From a checkpoint of a small transformer trained on Wikipedia.
Architecture: LayerNorm before each block, learned positions, biases, untied embeddings.
Training: a variant of SOAP for these matrices, 738M tokens, 5633 steps.
Each number is 500 + 25 x the weight over its row's rms, rounded and kept within 0 to 999. Layers, rows and columns count from 0. Numbers have three digits each. The size before them is the row's rms in percent of the matrix's.

# layer 4 MLP up, 3072x512, rms 0.115, rows 526-580, columns 0-127
101:525498468470488521497541538461492473474475501518506492469492523492448504511481496455539455509472507494501537531482485515491463511522506509442522530494489515484530493543529496533492463511477510539505499496473512458503540495511524512499531514493467468479453455466511490526477522508525511520482522480497522474510525468492523541524510495466517489470525454498508473525509488524512477519491
087:497493460524451473473512484519541488476463531553494529515470508480491501485519483492527480484563483527475539492532559489502481485490538499505479509477495467499496508501501473547513507523505471486533477443501473493515440496554487449492508495504498501523462448523530541472451504458546465495525477483514488518507477538498504529462523521520525480500511560527518513461497536503503517517476
089:543489463491491474463486521510506484512504479499489561505494470497459483530490480493419518531517522465478515499495517481446480499507545499504522510441475483493497463521484523543510512537480503502487531505486489486535534508494474508565479516480480480498502542459489486538495510479467500491514544481526563513469525462536492494504469502471473473504485529465481474523476505503492519480462
096:483526511498490486533527473448489507506468472495485463466495489538533409559480508541513504486519402506505528507498505474507513514523528522449479521492484531490525539546486501493546540523465525492522494516486487514489513461498471522547544534496493491527523495495464470498466463517527527482487513529491464491487514520520527581513498526454500515470488487511515527539498490456485487497493
121:514510448507528503495472524504508507497527508518476525495442508507546505495474492567475494572490506481518552541528512502451512524494560524529486485474560496477487521526520482495507500502491519533481499539539498489539515515476491510487546541474527529552480478501514474498467512484494454493490515531472487469481480514483488485481521503493505505505441487563509525516475454493496474484505
095:500517513523513494536471478486497527464508456515551486541526470448535450500502530516509495523503494514442510490503570422471551493473512477516524545511492510546512518534477495558507530500463512503485482476485485482508502484513448498547480507508536490474501534467470532510478480477493473473472515490520496490499485536504492499521520466498469512507483503498471500499483507496503502490563
136:525492514497532512497518506484495495495444490506501495484523509497458520493511442503492500494547503523507497528546481510467521529476550491486460485462509521490498537436515548532498504493511507481483551459486519497494521481535483502469465547542496431511486469521505476487551534542515505485452465511495505481505450525495462530497507481520494513489495486464484508542486526513471503487533
094:509498534486458451472480509543523474501497504531500494517500470472505468475483526518470486571504540525516532476486502479519512518517534488496417524503527561502488503456529546518504503494521531493468514495474509486474464477496497515513500503487538508534449491524510515495460490552483456491495549483499448479512492497521488519509452518535512519503466531491511546496515508474530497483483
090:501510520512466506528547499538505528495455498484518516463501514482520497560509504515516502503522463525507476508484506484519508476498501484479524512515420491459445505500497445524516518535514512464508522477492465508522516515470464546539507488482534492505511534479540528517517507489514525497487513512455523505514476520522490497491519505504506521479503542508496497481499481549556506506498
103:474450518487544546500469514550486523433495493502486495511495503524480498520542474491490497505511483478463495468483518479516488445470474462502522501496506522503488517494490490520539483481544493479557497501473461489491524498523475475420489482506479519532536524475515487519475475477479542490515544460488509449536497547522500486535480493529484514477448507510472479503492509451483457490486
103:484453486494513526551480476510478521494512519506502451477496487505488531497569475532529499494464472484492511513502474502504514496486542510520529508547513453523503481502499453512503499503534491468458526465494486517523526518494526501526491465478454518511445474518500521453485496516553472462521540457507516560515496541522482493412478524507545543521507483515488477493513548477515462445474
095:504492503543478491540527492531503501507471441560484484512511500487475473537473506519502507516523500492504495450485455459491506487502495479460485516519475493513539511495492512476491522484489518533516482511474507511523499542494467498493516507454456533552481488507498503481464471506484475507512520508530491517537527459493542529499536492493509458507495508493530475472520519489527549483546
094:552458494492479470521490450474466475502519513513509511462511465506500502471484458484499474516523485482476463488498501515509488499554483530450485519469479484499494500479445472509493517490501543469521538500476514536496486506483497501477507505471521555497482509497468511514475483491471502427493451496473499499469497493507522492457480505500504518494507532488491503509516493531484485493527
106:479479505517478519503465484478490535500497476504520511438526502504507483473493488495523504522513488487499512531506487515477429505496537489489477513531509501482502451528541526495519539489512548475472521503473490532520501504537535474478508479499494507510502512511525483482498528478492460497490486507458513498515518556475485504491475489494468500516525469501499492484512497506480457472518
111:468510487499511505514474512516478563517503512466488503520480514458497447472487479511524540436526505449506538524471495472536509485461470499505528495535494486485497521470468500491472496517486514508516481485489460509532484511449476493487540497532538473462499531481465473480504418498465502513509528482515543557516535483525452518526498486445506477495501510482516509484511509492560506484493
095:513528497477512512520479550505501520484499469491513554490519483474521477529486471490499502466498505490523514477505478542519522522522507499512505449485495528502478509511536480538491533469534561519536490485476467510549482531531495452534502513458468429488506513516472461454508510531470549501454503483510524479507500489542496478515510526482500463540505537496491478499498513499451517498533
100:519502525532490504507526518527464504519488475495519498543568494498481550517519460529515538505516477475538542525509485437473493481505510493526496519519485474496474497490482480479466501539497542481575453475489528505486466472534538511494473469493492514519534492465468516480490472523505506475487524541497504467508513524476490474506533521502490492471488493471492526485495516503533519491494
116:473496512484514482468526490470481510476500496478495474532509505490495509507498482544543512508504479558501503493513514508523484503493542487504505507468491487549483450534529497504500500484516533470466518439520503491510523502527508485507475520498520510465515510507512472507523475512526509457515503512514465441504531486543510484502525502488500480532472501486485474493516522513505478483504
113:472527469529487460456493488468484487518488519468518501475481543501535496498459494505491486513492532497483496528489518477511476456506505502508497479515481524486475494453497508494524515503496521547491467518496540512512496500465522512543468473456453505485532514462443487477513429496492470489504512524484494480484507486502487504521519501480479517537477482520535548456511501542540484453480
121:476515498496470514503491478591521488494479469405512467472488470494494537467510498476527509559484490515525479537518488516485498509489473477490525484511457493458521510457496492498480487530486478497456505513539502501494518471519497498512501544503553463551484494493501482534483511514505542499505509503484526481529500515460483500516509527486522463477498480469479533489510517492551504524504
104:502441534522537524513534495533526494514524437489511457496553512495534486509490524490500506489500533514496493572487515470494460516489492490530516499550474516512523539476494473508492502453504492466488450521457510469504495502525482534477493518486503518505464472526491474534531473509479480511490522505481508476478449476465491504488486474451526490470484490429535463526527547513482497502509
092:501479495464473506464496520460461508492524502488496486480503493497508482512433468526514519496491520520493481498492473454504477510456491504501465484532494559490498464483486500472531538478491554544475492499523479462512515480487521482480527453492488526532471480500478479523434509568482462506518484529504523473496489510499456515484515462539503530487461537501544544465470483512471441531502
099:485562471539496502502505457492488530482527492524488484531509561453461525514471525533503440511490472488518490493527441524454502498507502525536483471504498470509561498533499475492477561530505489512473537496463506525513502507460516489507519522531561493471550520429487494470507475579479485503501505519499531509521481472487499520516525491532513506493530540506524479515485484510472525519468
118:514526472499524505469489500550507491536482512506469536502457480572501515490485501497455478514501565521528503479483501502475494549532493510499473526503519527492475468511473526478490523535500506489481477494460505527464489495520438458520546478537514494503511532493477488510442525490507461495504471535453500486514485530473463517489523468556497467510481544450505515473518477490494515517503
096:499519486453483522461516433525443493537553496507537504483528529454527460505486481477491476487494521489511459477495517528483507482474514501531473513477500525467477523473455504474534525530484539466514536478527494554469512507491486496568472534532499499478522520474516514490525488525481523458542495458497546522512485534510515505527490479491516498474493459466489499496487500502507513446506
103:486481505467469504500482478446507498504484534468524515535451510510545542478534530480464539535521495468512513506458519462502515501541501505501540516462487475514529496518505498510479502505528518489497509497499496509531498499487557553528510514531515523490501499501450479504578484528475497432503553558464527461489500557517475540533527496512492533476501493472502465510472510515508487540504
090:502508477470508510555554514529516525565498513516506477501519509513442482498537544527496493486482491541468495497519524458503486470506535522522504550464459500533536530510480489500499532522534505466494488491479436486506463515518508471475478512497516492490542521524494523483498488495517510491511485499528507489528475504447520494516491497496500474510479456525574520503522489489485438484487
082:478493495476488515484505504545533467513465495464479563490467494498466498509525506521486506476492542503487473532496511519476469507519535470515524485507484495459472526494485487461469531526480482499515533440514532482498530529537448483482486535525514494508503460509499526462471513534502494506492493499474464444495454493497498499495548498501510485454495506529489488457486513537495527469517
102:493493490528532491540487529520490466507552511517491492541484517488540468494505490529496511475401501502495508478465511555531567468490504521525486480466501484513517472521499511500499534494532478482507515485508534518521434500482507487530525483490494499524522572526466513468507478516482504498513563442488477521482477560480465493516518521520525506510537508511500492482510519464507544507520
107:470499479552502505499505477461499479503470500506482514507507462517471498490520475561545539499539524496525520518498522468478514516508522469463481513543522513498524499500536484518488486493465476498475487507510517517505502497530497479489482497456515465513448510499513544509485455482459494488505496524489509539504517513556479543520490485498505500482507547494455516502486526534538458531517
092:509478513469504520503495483558487524484521486518525480520501460489497508498536481495453505539486495491506497462498478459475488532519486488511527541482484530474496468539494534501508449468444488495493505497467505506517510554494509501483493488496530517479516487506499531501497523524490488466467492506509494494488526501505509527491517482481523478473516503513513446430521459504473516524477
087:515478518499552491423468474524467513480491488506496495510499500514480511493505479492498498511523490490473517490492476534509464487485468490481496458486449476529492514502513519506428482522539515490471455445477546474517512496467491472486487522486527469534476515508520476511503498506487434509516505488488517491510468514486476513522520496456473430500493554510491515454548507501479505559482
102:539468501522526542503505489505446525497487455494507494532525532523438484508472480504495495525495451507467519532486470481463495537500514488475495505504485508516514487495519547519502471521512516463513480507495478478483449509532475542501507516463531497512502489507537464489508475515468536480457459472536517447527464470477512486448497513493486522484521530492451487530514451513469465557477
088:486471487509500506507496493505475511451459459538471473477474562460471496546453528493516502480503515495489533512543467512507497491494478549501462503507450482502509477507469499455480506491518483502517512464507525525514498527519520465477526520523492458525475503450514462479504543502480487509498488530510483497519506493514551529491517500482477521522498513496474518497474483526503489506518
101:510522495513490534496518530492497482549495534500508523492521535495498531549503490492515553485452502536513538459491467464503503422478488483499524473521501479525528493450521480537484495536486477519495499542499502497501543486517496522507492494519470513457562538524493547494514526526458508435489481506495507465472482464469491527512556465504493515499505491521476440483524502516526495512510
094:505558490511507487527542483489485499553473493518481495548473486552495499498475491515485530548498523478514560499463518518471515490442482535541505480517550443519500482485482485523494535492527492492494513460489522485475529508448500509466495494455497523488479472486471480507504502525494501446504490510538491506487471504482505521490498552448491456537476505491504487466462518471537486447480
086:512516520504551461483561479501467508474459482535514485469506493487505501509524476476455464519519546515479494475489517516510500495482547549522499506498531502488499500467520484488504467516536511474465476470546506503473512504486507507477529544501465537543533489519510485510503494517509508470466437499505488483505532529499473460517520504521489427533481522486532467504513498476487482468517
092:533484460492456493480520524496519499502518458448487533503497517535460492492480519556556455468424488486524521547501467522477480477482472483467532466506503516492524486508490495491489473549513489512536486524530486543473496463478504458536513480555486491482508527546485471466533490534479489501528516535499541508492519460542523483510488440475505475512475527496495518532487497513497498520494
104:485542510474546470550522476500557521504480494545515523485480480442492494502458491518500492502541471491513479480477474517434509540528498491477489525491500539537485446502484501514506496540546532500486474537483460483500505555517501472531455492489526549534502529467473496488523512482495500527505482497475488472501536477502506527492493516489488459465530497464526460472472469478521476491478
109:507485492513437498499504489488497508451494508509496550498531495505526481514487498503462488520495501519466515553507515507491508469537498461536501520536477466492495466520517491511501534504522481506439528508478439515467477494534505534534489489491506498537492488522514469491524475540507492497454534501504499508464506487494476504513543492481481487528483495483493523499561523513479489496514
100:518474488538528460483487496459476467506529468522515507445439528484518503573531483492490526541504515505501505510487451513533473454525506469540497514537502479502478501496532493488546532484464503469511530470501551449507473484486497484549531477483479489448535479501488471495518502526495550509514514483490526468526526500458454494507521518480544484510517500539537510515472485496545512537523
103:502485508511514520506500453533499487443463487545533532495461511465486458507506482496528506450523478534463487491522508484503502516499523500518527512495506514525517514461513495490458542474525515463471503531458481491539486516500507496490497554472541492487481505493491483495469507497512542485511467477501501488498453502488462511520539477487490542532567503517509542487509498497557480507494
080:483513449497495549491483510485505473473487492494488501553530503553508526515498496505503548506446512530456533492504475484528512509488468464529506494488482488465514483508453487488459496500507505507518514511485458489483536529481481513516465556520512512472525520487506445514458498509534470500512481528481500459502481501492486513496476462514519521494525468527481474489528529478469509519496
089:543468493521502527525478455450515477498505484505529539488493484502500533522485481479498503492486482483515539516482540496510490506479490504539475512522505498521515481536490545498499539495515499470510491514569497495496513445493506515511482510520507529484481456494439508522462530465490519515492471483495480489496496473496517498489500491515508487547486502489510482576508500477471520518503
088:529495463484491483459492487540487519524517508523452495486518515523532515551492498507539502459472491537479500517459491492501477503541542540490469495532473511451502466510465493499510494481493497509489479510528538480490512465550509475512528474533494562496558467510504512489508498519599480517478481525490451475522497507473480500492502542500510467480498482518518499526533493526478471496524
104:505476516482482547499528462474530492483461495523482502517516488499471498478496489496490524531493522475478501510481458511498486516516478467523548502512533522535501515518511517496505512529499483432466449471466495496496461528542484456539488457503496513489462473534445492449538501488564519477526415508458497481498521483501479485495511499550449520501467518505499466474535481498500503506474
077:564479515449521468497470521472500529507546481514497513490530533491497508517514530468502447527517503512513503495491444481514508546471501531490489497472514505546491473504487502430502487468464492478485473527485492502517537483513546450485506549487491492529474519543486475507510507497443554500479470494456506484488490495495497508495461527515470456511468474530434522489447466476498511528512
086:475510497489487489483532511492507475539481483509486491478518479492518518503586542516453496510534521466473491489488445475530525541510468521508512512502480491480485472442526530484492497517480466485497478513519496487501485502501515536508513492459468497515447478501473496478500457496491517494541469477472499532475497522510508513499480506497513455519497489497499486517495494530507499454491
089:533482496552579466542495524497481480526464507533474510517493505484480460501531465475539506537465520509495524488482521517510505501503466463498520492535536508468516479488503440521497500504500527533515478470483520543525525540483499488515520494499496507509501496519473507508521492489508498484503485478505497466477475531497444528530546444490458524528469461521544484480515485493457502483429
109:500546505512549496492499514536482441518555482493493521516455451503506482480500480496486487513535514511504561499516525424459448507519486487479481516497490466515505468531518453489479454444468507509551518529496469528541491482486483529483523493542454497514538501513482489495454521525491481515519525502425431509482481515482487478512479495448470493495518529509547501506520492473482488497496
096:508498481475478478515470471534484475498494489476471484528488510490525459521533472492559490533515451462557481534521470527492480475518514484549479456485495545504552509526518508483523523506518476541536532498493481523491453499496518504525519468515494509522539466493476489447476505494486489497508532478478513480532493462521471495540508531510529535542464453510502487541519535520533501482508
082:487504452525484487505463489530515467494492469508533454513492498478503515468470489499489492509509518520493510501529473489486515477454524484514511501524482527513487534464484505474491509477468497498508479532495508464489553475500495528474481516527507521503487541519499467530503524499442435493521523464498494502514489513507468502509503497484483494483507507460498487522510479503494512459510
103:475488532527502480509541479495513473500509508495487491506507483493500454502524461543503492501470545499485521521519478461513526470503499498471500465508494561520486516498510433497529459532546540496458551469528520488482475467498486510470522450498508506506482559454487507503500520518476509477482506501486511500475515466484480472501489495515506497442491474507504558514499537520517524489511
110:470488521474524503472476470470484504478535545483503525522518469496519503468531504508493467459520492527481503494481490530461501479536565559498509501546457531502506552481513471519501562507491532475504513487539528476493486489497465476534498510509522502498474496515455462536513518514508498427518508474512502505502504527458468547470540522495523466482514534497506510504515530526511480494440
105:469492508505507463488505496516492501524505497513506502468500481481511427506527527508529474500508494471485506495487490465509485470487467536487483521526462529449538529478462468522442504511510482499544543501498522504510513429510504504501459495518503483512495461522443518483525476506486542506540496537527487495491479500535468531498507495472516523529440501474520498517501465497538541505525
# layer 4 MLP down (transposed), 3072x512, rms 0.17, rows 526-579, columns 0-127
096:483539516531523534484507488496477474514532477483507518505511468463508500487532515508519506459520514518464467479483507499467509503491502450485510479512558551511490517494524499518516491504475474492510525504470512502515452578442488487470504463471531489520461550511502493482562494471491535525554497493470477490486536506499491504524569501515506525541555500508471526508524519493526483508484
088:478518509534495472493494521501459438481520519487534496513447467462472475508522507519498501482499515490476523485497511513519505483514476491468499497499530466473499463485498494523497496535550465473519523465506449479500501553475475505452507406466511473515484509497512486479505500428502519492465496514551505500512461484496495467498515482453516529482472521484507486486479495545489490554483
108:499460530543469464492528541532532528485509475482490559492496497526444480555473507512444472505463522494521536470503518459476508520533505471486513512464458478510484492497519525502506477485513509511484520513534495516537482519500517473500500489497501498499478533505501524482501499520486457493495506486465511562472510514531492464480509528496527446469511504487518494517495494485475520493496
099:457515495492501509529473521493532480532494500539504485506498542458507537506501513506511483470517507510493453506439486502496489550493483514494477531512530508489497516503479491469482502479489471430539531513484480497524467516478464492528495513475488512511461502489513514514494536498546514490538480506517503515526532480532497472459513479477521501497496490457442468510508477457484514525495
099:530486481467527469494475486470520515493474495443482500505522461494457511489523519441512492487503478480485484469490522500533475499543485485456489540493462484519535506487500507515490486529464506471507460512492512480449494498524496497494503455496536493478516494464477530518507464503519541498509463474486482485517529442497577495508490510536452485536567479489495469440512488542465499505480
092:489463519482518501474471513455490539540474466532512492501537483526505527471462463540505525504504466477485509495523474494488488500496510494530494476508434499510475539523535510500479526510521505532481530476514508546490506481510492454482509525495521493539500495486507561559444496529532471484465472561474529482499545499478550564504511486520536507493466496532517466454508513494514549491505
121:480515529479505491576500503491459482510519460527501507504481471488523504548485471520454546476504493500496508467545436538459497511492529439468496490489483521487522485480508502515487509474529531525524507445441452494496517475464463498496479500519523472531533506494509487520506543480503497476511527510485488480511505449495503541481529494493515523519502432482510530488465508493521528506512
102:500493464487514510487455533433492510465472465470520465500510476498471498516513515519506511509484500549494480488497496473524503513523524496542493481509500511501471488477513520481492508488506496511500482483491478503523483499544505453485498512450478482492515507484478458500521494548505477498528459462508486504544525540513464477519517494522511459523504529443449501458467517532527525536499
097:516516521542497501519479495526527542527487514503498492427496503485516497525468500486497526465522483499475454533469530506507517507489511513478450491491450469465503460509489490524513497509474526469486485535456517511538539504506525493512468505486499534488518508495537503463541513509487582467468492453492558473515517530551508466496489518480503497513496534470506513471473507460522534494473
101:447470496492497557526485501523502518542455526471450511550488502519476534511524486462497507503477498487502472484493517487529503478476448470489520520502497529492548530518477491509506478499433488486491523518490484529506498505545463515499519510506503510514490465486482516516510535489479461466520477484524451484516488528452507516562556492528471467534535498491532493495458507518483496486520
106:457525489513495510487514467481501528552484492488516467497479494455519535551529476470520470505450536487490463445490511497479462495493481510507540506493493528493545483525521496492484452522499490472516521508477483482483487504475508538485511542511516517494464485540540535521511493474520521499503507500516485493491451489500504491521496548465486490467473477537493474499525550544479542512500
093:475480505545495521509493490519495469533497483590484514560468482499493541483489469497488502505495493470499498501547486484518569488532495541461493508525504493465471525534465490495490503478506496475502491515551502467454486535467459508528487508498487485519472459519499522492520459497532468514517531484479463491493489485520547491489493554527507530547516509499556480529445527488463530483533
096:486462522543509454476490516487486514507533489460506485507483480508498514547498419513501514507481540520465471518541496502482527478461517530506493500527538533520513478471540504473506468492503460495508466474467541506495505518428500479503508558473492474534518485490470458500514515502470506501463517461478486525483527543527479536514480464482500531507449487503470474477471501543498475503503
109:508495471501509461525510482501501476461483556492531496547482469532513509511446540488531490482505487487501520515520524511515511491500507505469497506502550557503490497486461504497481541467474477523510459518482508501502505469502511478510511505542536462502535461502509516521501522497518548496519508521491480497482528531477487470481482511486484539500464489505485489472457528485504499517453
105:431501509490500505500446512527488549505470483546523499524504489522504483483473477500440503494476435492476474537506511458521467500491486536481505520497491505516506467497468530513484462507484510471515484497485525528459500467554506463488509512487521481547493486501527509470467501470491510542511521524524518502462519533509464521477503492536511437516501498498469506463510540523512492496497
104:462486502517507523554531495487539503494450462496500510446464500497521514482502520510493466487445495494493512498517516506507494520514533487485533530478509515495446449522468550512525486458493497479445505472492475503491500536477522458492416471470531531499491493495529498521542523511505442508457454535496500482507527521472478518460500446504544517548531473547491535496478544509490484508540
099:490494469475440473579502488517482517490493508507474480474480490485496540455528509517515479480482539522519463509528512499485489518527445492505535512484490504466506493526515516468516507539519483520522547486512507496518493470518460486490528493521523472514474476500498481497451502479485464537522463495530517468467521545531480511510502464547499463519457482489542470454514482501513501478486
102:515506463476507484480478517500511486495539503493529523495525517519481513472517523507484493498489522497524491495461554489494499539504492505506521525524494535505505458486515544513482458489506515506514481494507482516490473522498456472506507537465519514508473520500523530504495490474545513496479497529507516503493527476491525479476524509465484545504485493526450524488487543497486489528524
106:463533507541484456530502511519528470471453534473479512488515503496502533511445513515468514484537434488474506516517490466527516489500493476509485522505460486510475520482541472496473486481539473493534552490474424514497497486522467500481485503540455481582549487516521487508543546496519474490496514500475499467517493489493499508499512523481509490507564463470492505493495477517499505478497
123:571518493477485527481473529520506484479499476458452518479501444499514570477518484479502467547509487543481529523525476474489491504529485515520517495497488479531566468490482493520495558512503521499497508509503493520452464505520550535520521460518538510513486471495494525477497482564454476512492516519487483545521509500497489514485452481539497489503462529504485520511480505488514536490481
095:503448473475510512542510555488472485446493492517471487482471501544486560488503515527519487491494469525493512480472517500499492545491490453491507487469505460483444483538515486508506494511481489506483549482520508502508548486482552469511473480501496495512481498512521535483563510473520494505522516479499463494512490518471492489506498527487487522511537499556470512513484544482522497511508
099:507528515517506526510515493500526542508489505479497500514501501471478539484500539481503469466493479532499535462467532559494511520466494525493500505478528538519490527520513469463502450478490462496514503499486502484486524477509506486542505513468520479495505506502511497515488466440476529475527535487489498503515516467511491527487469517505486506520481489463478430523516509481507556559480
094:481460473436509466492525461500500498519505515502545485487481430521533443500490476473482481550482510554503480483488530470543502441483494531525496498493537510494470478467528476542521463512476463490486470490583483501502493488524503504513529497504484553525480497488458460526527484511469512512533514508503519500508549486544533519542450520501509464507456477514430495481515481478475492523525
105:480484533528460509510496521469528529507472521498499483526546487475484492517507493525512513483501450511519487550542464528491464509461473493512538481476464468504518533519507485490458491475520485510535525504510497474507495498518542467472489506513474514445540480492477520532508516508534485527517502495530467502502484491485531465512518481466478493519531489508500466499492526540487515504496
101:494560520439500540525488481526485487501515500499480474488526519453507465521509514492524500553506471499461506471554458557504496493513486491505501482516531509483543563502491522508502489503508498488550512477519490496446482501464536453503487479502516504461506496488550478506501467535471499488512491487474516473541465451514539469490496496482515485487495537470495513471510515505526524482543
106:490484542496510482473444450505482499506522534474504475468492498511529524481524486477499470489500448494468502578475512501476538520487482496498481538545467480472533492528531460432462529545488527479452513508503468520511468498490512499546471449538531508513478494539480499518515524490467496496518485511486483490509490503513493526487519472496562540492520517465525519511509498507474492481515
096:477498541534493508444536486483485504469487483518518439498467504464527509540488480463540512442496488528508517485489480466499473475460513495536493499497495510494522533535488526466497523527512493534485524508499503469503499513503546512499508502456458519520504488461516527487511489513508519489474525512551502480484524510483486521494522504475515498518445490484459476508497504478447491518507
089:531491511524491510479513514510477503498480528481529525463505535473508468500516468507513497466506490502484461521523504493488466518505567508496511504528496528456521442516504480479497460518440479472465500475498473506475503535479535542502479534509491478494498523504494513487500479498521521493494480542578499469522508517518548519493510513520504492511503545490549514521530496510490524502483
100:493490481520506459505467495491531492491512506541537463469537422472475498505494511527512506494482446441488518518463522493470507490547510476504444479500508561494467475534505533502475488563527504486495498498464507494506495470509546488464479469489490499486484503534513550435500505496464490522491474520534515483463529481499523525492455501546495501516490501474514506455506530531499499527492
102:534539483510516506466460492483505460473472491476537490476504512532496527532503484521497472534497553500549541491471478478523519518524452535495490513493506501524520463467509476527514523524497503496506467511495472525450490511517460499488489483498489515523529515512489493485460438491504482485442486490472493518503467527498488478468491527504503443536455496490522563540465440492507457517487
107:499489491446504540531518482512489495484499487492483495469520512508495501507479472519530513532478499531460469543488487474464481503486560509467498446559499480478493511506478467492546493502501540521511486496466453521532479519495521554489490464455505463504518538483495498568472525493498501496475509535518532488513541523504472482493509484515547510507496499490547508511512489532540514517482
094:469493524464491525471538521516504518470508496503499497467482490517527520500512530462493459521502427510447503506550466502523463511485499503494511473488504473506467506462495501500496486525529509538497460502501538491509474497497465459494513482482502488511505511463487491497482520529485465514498514486487470508487479512486474442473492475533503503497488514521465469538519510546492483513492
098:474507479514500461522530518500531521462482500543507511482476435463514519511500510517498481503521526512486497470522506538485514498518443484524502511445533522516467493523506484533533494513524482527475511453494512502488485501493471510502525439510482505470515463478510529511536510475519480565535517534558487528453504494459500508519482473506525527497522492519512497469474516513499503463513
098:488446452504527511518499451529499480459469518481509472529490584447497465512479546454492516498442502504539533492481505507479515502481486522515521497492474492505520495473529482496518447465496510462504487515549529499486485521503537500471553507519521488473497522480534508499511480488474499525493508475509500505504538537463509469474498491490468521519501495490494516519541468537574488493503
110:486501513472491449500463492496484463485500516465469530468497516492489482507525503494516557496482516491484488516513463509489548484507492490456483505527450531442523522498521508458507496504457459473491502477462527518486566456478467530522532476497520480520498488475544526486540499494521532512516496514498494470459526528539485503521518532524526530475578466482490523518519528482512534520511
100:483468524486469531447484444485502521482488441503483482543481544541474501493525483485491523516536519487482529499497494509500523519477476529531545489514570471469467513483530522495465510493487501487503495512456508509513478550500487503483513487481511554514489470493515481505513506496508456464479518495484526477441492496506553520486503479516507458526481543467531504532481499488470479485483
099:494506519512525535473504484541496489528475499508489452488512514483510491476542504529524503503510528531495467476513427507504493474481496534551448509495497499519491506477500512486492495510524500498507492506505480545511507529484535498487465544529481520529517465551466494500524507493485513503478496444495494508463479505493484478475471532479485449545497543470491483541506523509500498549478
095:492476522529505482476502487525480522469515517506514544502548532514481460471514498480481508513527467480500486488524486513469520487496480484488510502532501532525501472492477522495513487487492520490489488502541523479523493516501441484530504516497517531455517462476537507505500496515455520464482503539500504500482475530488513475570533538524545529484479507503470457480448553503484504454528
106:500486506468490480547476470532476532483460478463472526492563513468477494501522505508488514469461496518492490489448498485470524494488487479504478476524529511489511511475487495511512475484508474515430490519523540484492481543488506441517486491485498533504491510508493539476514454503543560524510505474487465524511529473488467469466532524504529501508515553529476476502452538541460525504455
113:529503477490516454541472446496486517457493513471492520506506459503519572476510515452471505474518514492486483517465498507484527494524448501500486503520462495499514523469500516489472491472500482474470515544478497509515447526534551500493513463518495452494513469491540462461545542471458546494471486481484541465497492474457450522510544479504497507523537533489509500504510507477444483528494
100:551496510495519492523482499491496488501513483492489531518505510522470535487518471517492497487536486433544489473493537454457476541540562492479520493487495480513499502506476509491444482517506512465498471511470500505514525547513521531471481520508502467485492500509501501559488458488505447502456510470555474497514456510459471485505532508512523493537492540457504517488525485504490514492488
095:480510490476536494508519476536455503505505495539532498546497478476519502491510509496484473521485487482504510507490488475524529498491482501483481497547514524492514534479548519482488516495549480446470499520516531495539504547479501492440499489506499498492531526523490502468529529513512498497501494500493512457508530493487483451462495511523497516482502543514508479493456531510548483508505
090:531499494523511524485487479509497532486549465491499489580514465513530513506457480508515491498434458475454516525510534495471510522487507533509495519527539476450477483491497477507525513530539523517525450475470479507526475492521524492464471464523510492519466482443508470515528539554531462508515488476495483514478496518516492505488485475499478443502538592500514478511491520455510453500472
096:510539519530495513514435561504476492476438468493521481503488520557487561474449507495506481493484508519501487506523503523505436472530479504489519489506495505481495478505495490502506496530467484440537535501473549538457455508533491492471459486503504488467452499511440486537499485535493495510496513482471490523471492506528495494518494499527490522499496483492490508474505501529475466508495
093:489512516520495501488497500491505530542502481452482510475528454457513494509511528501507505485496471526478500507526509504526471511488541477489515503487539469481548494564500521486499466515520520508521480443485529509495471524478491507517513521499485502506485497515445498537522558466488494494548482496491511505489517484500490506505542480546530486510494495495470482518529495503485528521451
096:513491536476528493483518497496556509526510471526519470537487532480476499461464500486481479489503508500539405483498473501521500490494528478526517506477471490538478513517524516488502470495512515539500487457448527469516506501502479510485483488516504524510531501502490508512477494469525516507513520495519481493518514505509486490524514457449485554505519519543501521474457505503508508479514
092:531469482480473483480504496498565511473499485480519513487522492480516533497514505504522495518541516517472515507508440504524522501513513575509521477454496455531517470495492474483499487518496505473480500540458492478527508492488541465511506511494504495506494498515499495503527525489465497487505512465442523451493501486508551522513477476513526504499464528512493476507441468491527514508486
094:510519516487480514499526467511526460503473512461503510491453487477518541498483481505511538476524570470509533533537495457494499523551522511482521499499505526522510481461524515465495459451516483521492476487481521514504500530503476514490495519483467504522551481495501518511467504465503520492507517542439492485480500479512493486467479481472544465541516460508461503461546528506538477521487
088:504496528481527499491480504516500497479519453496480486516527474538481545488483482472466492495513469500513485490546511530514513496504492502488488477483495489519498538495532477471500545504505466492469551481506485478464476511514483515539528468515489489489534439507517507493538460507450452539475509495454538502533499539437505521483472560486454493498528534519504526511491559473526484509532
102:536461499466487503491441508510493515460498507478482537472509525543490520514532490504495482489482465552517489508463509522449489456510529510478500513475493477505504466519517466501468516513471525529491501500514513484501498500504543507518498476497481472500490493461554473496516509504468512518442471502460495546501522527490461476467533520535466502552498508504514517470538499522518522478499
105:528475513515480499510512544468465536543488529552491539499477504542515475507479458540490522519537445489500501478522509511516485511497506489512482465484504502518489527472498457492472553470509486498501544470489486489503455515512522506483500523469480472472500482494513507515527552515496518458481490512503552499478480515499493504458528514501494496500498447506482490533518504525482516456487
089:536488501551457511540522503517494491482470422522481537512526519488481475502496479526514517525465515542529495468515488503472488554518484526498529506478516521492515499492470459473527508480489512504521520504472449464481472525527486496502479489520500538453509526511469451534508524492505480474546486480487487525469479494546513507526457493529482583485486513512487494558488508489490511503525
103:483539508529519506532475488480472519450481479526474510480495512508525510482448536486539523507532538507469463496506488474541495512510464441501487536526484488460512500472502503446517526495521508438517514535532519517546515469509493496474517498488519466506563505524522509508532538463476450506501496503475521538481457492513545531509499519513477495542534492529480457446529467482523462477519
112:481477496499493463476517479494500509533453466492505470501508518476518533486455494503521505447474502521516549459453469502465450504504530508432488524469493491548525522464506524520485521499492532471535467461493526474515461475524527517502506489503477439483480469477542488506483502474473463523493495475466490526473513464474492509466512521543520494512532483442515525480490526573532535538489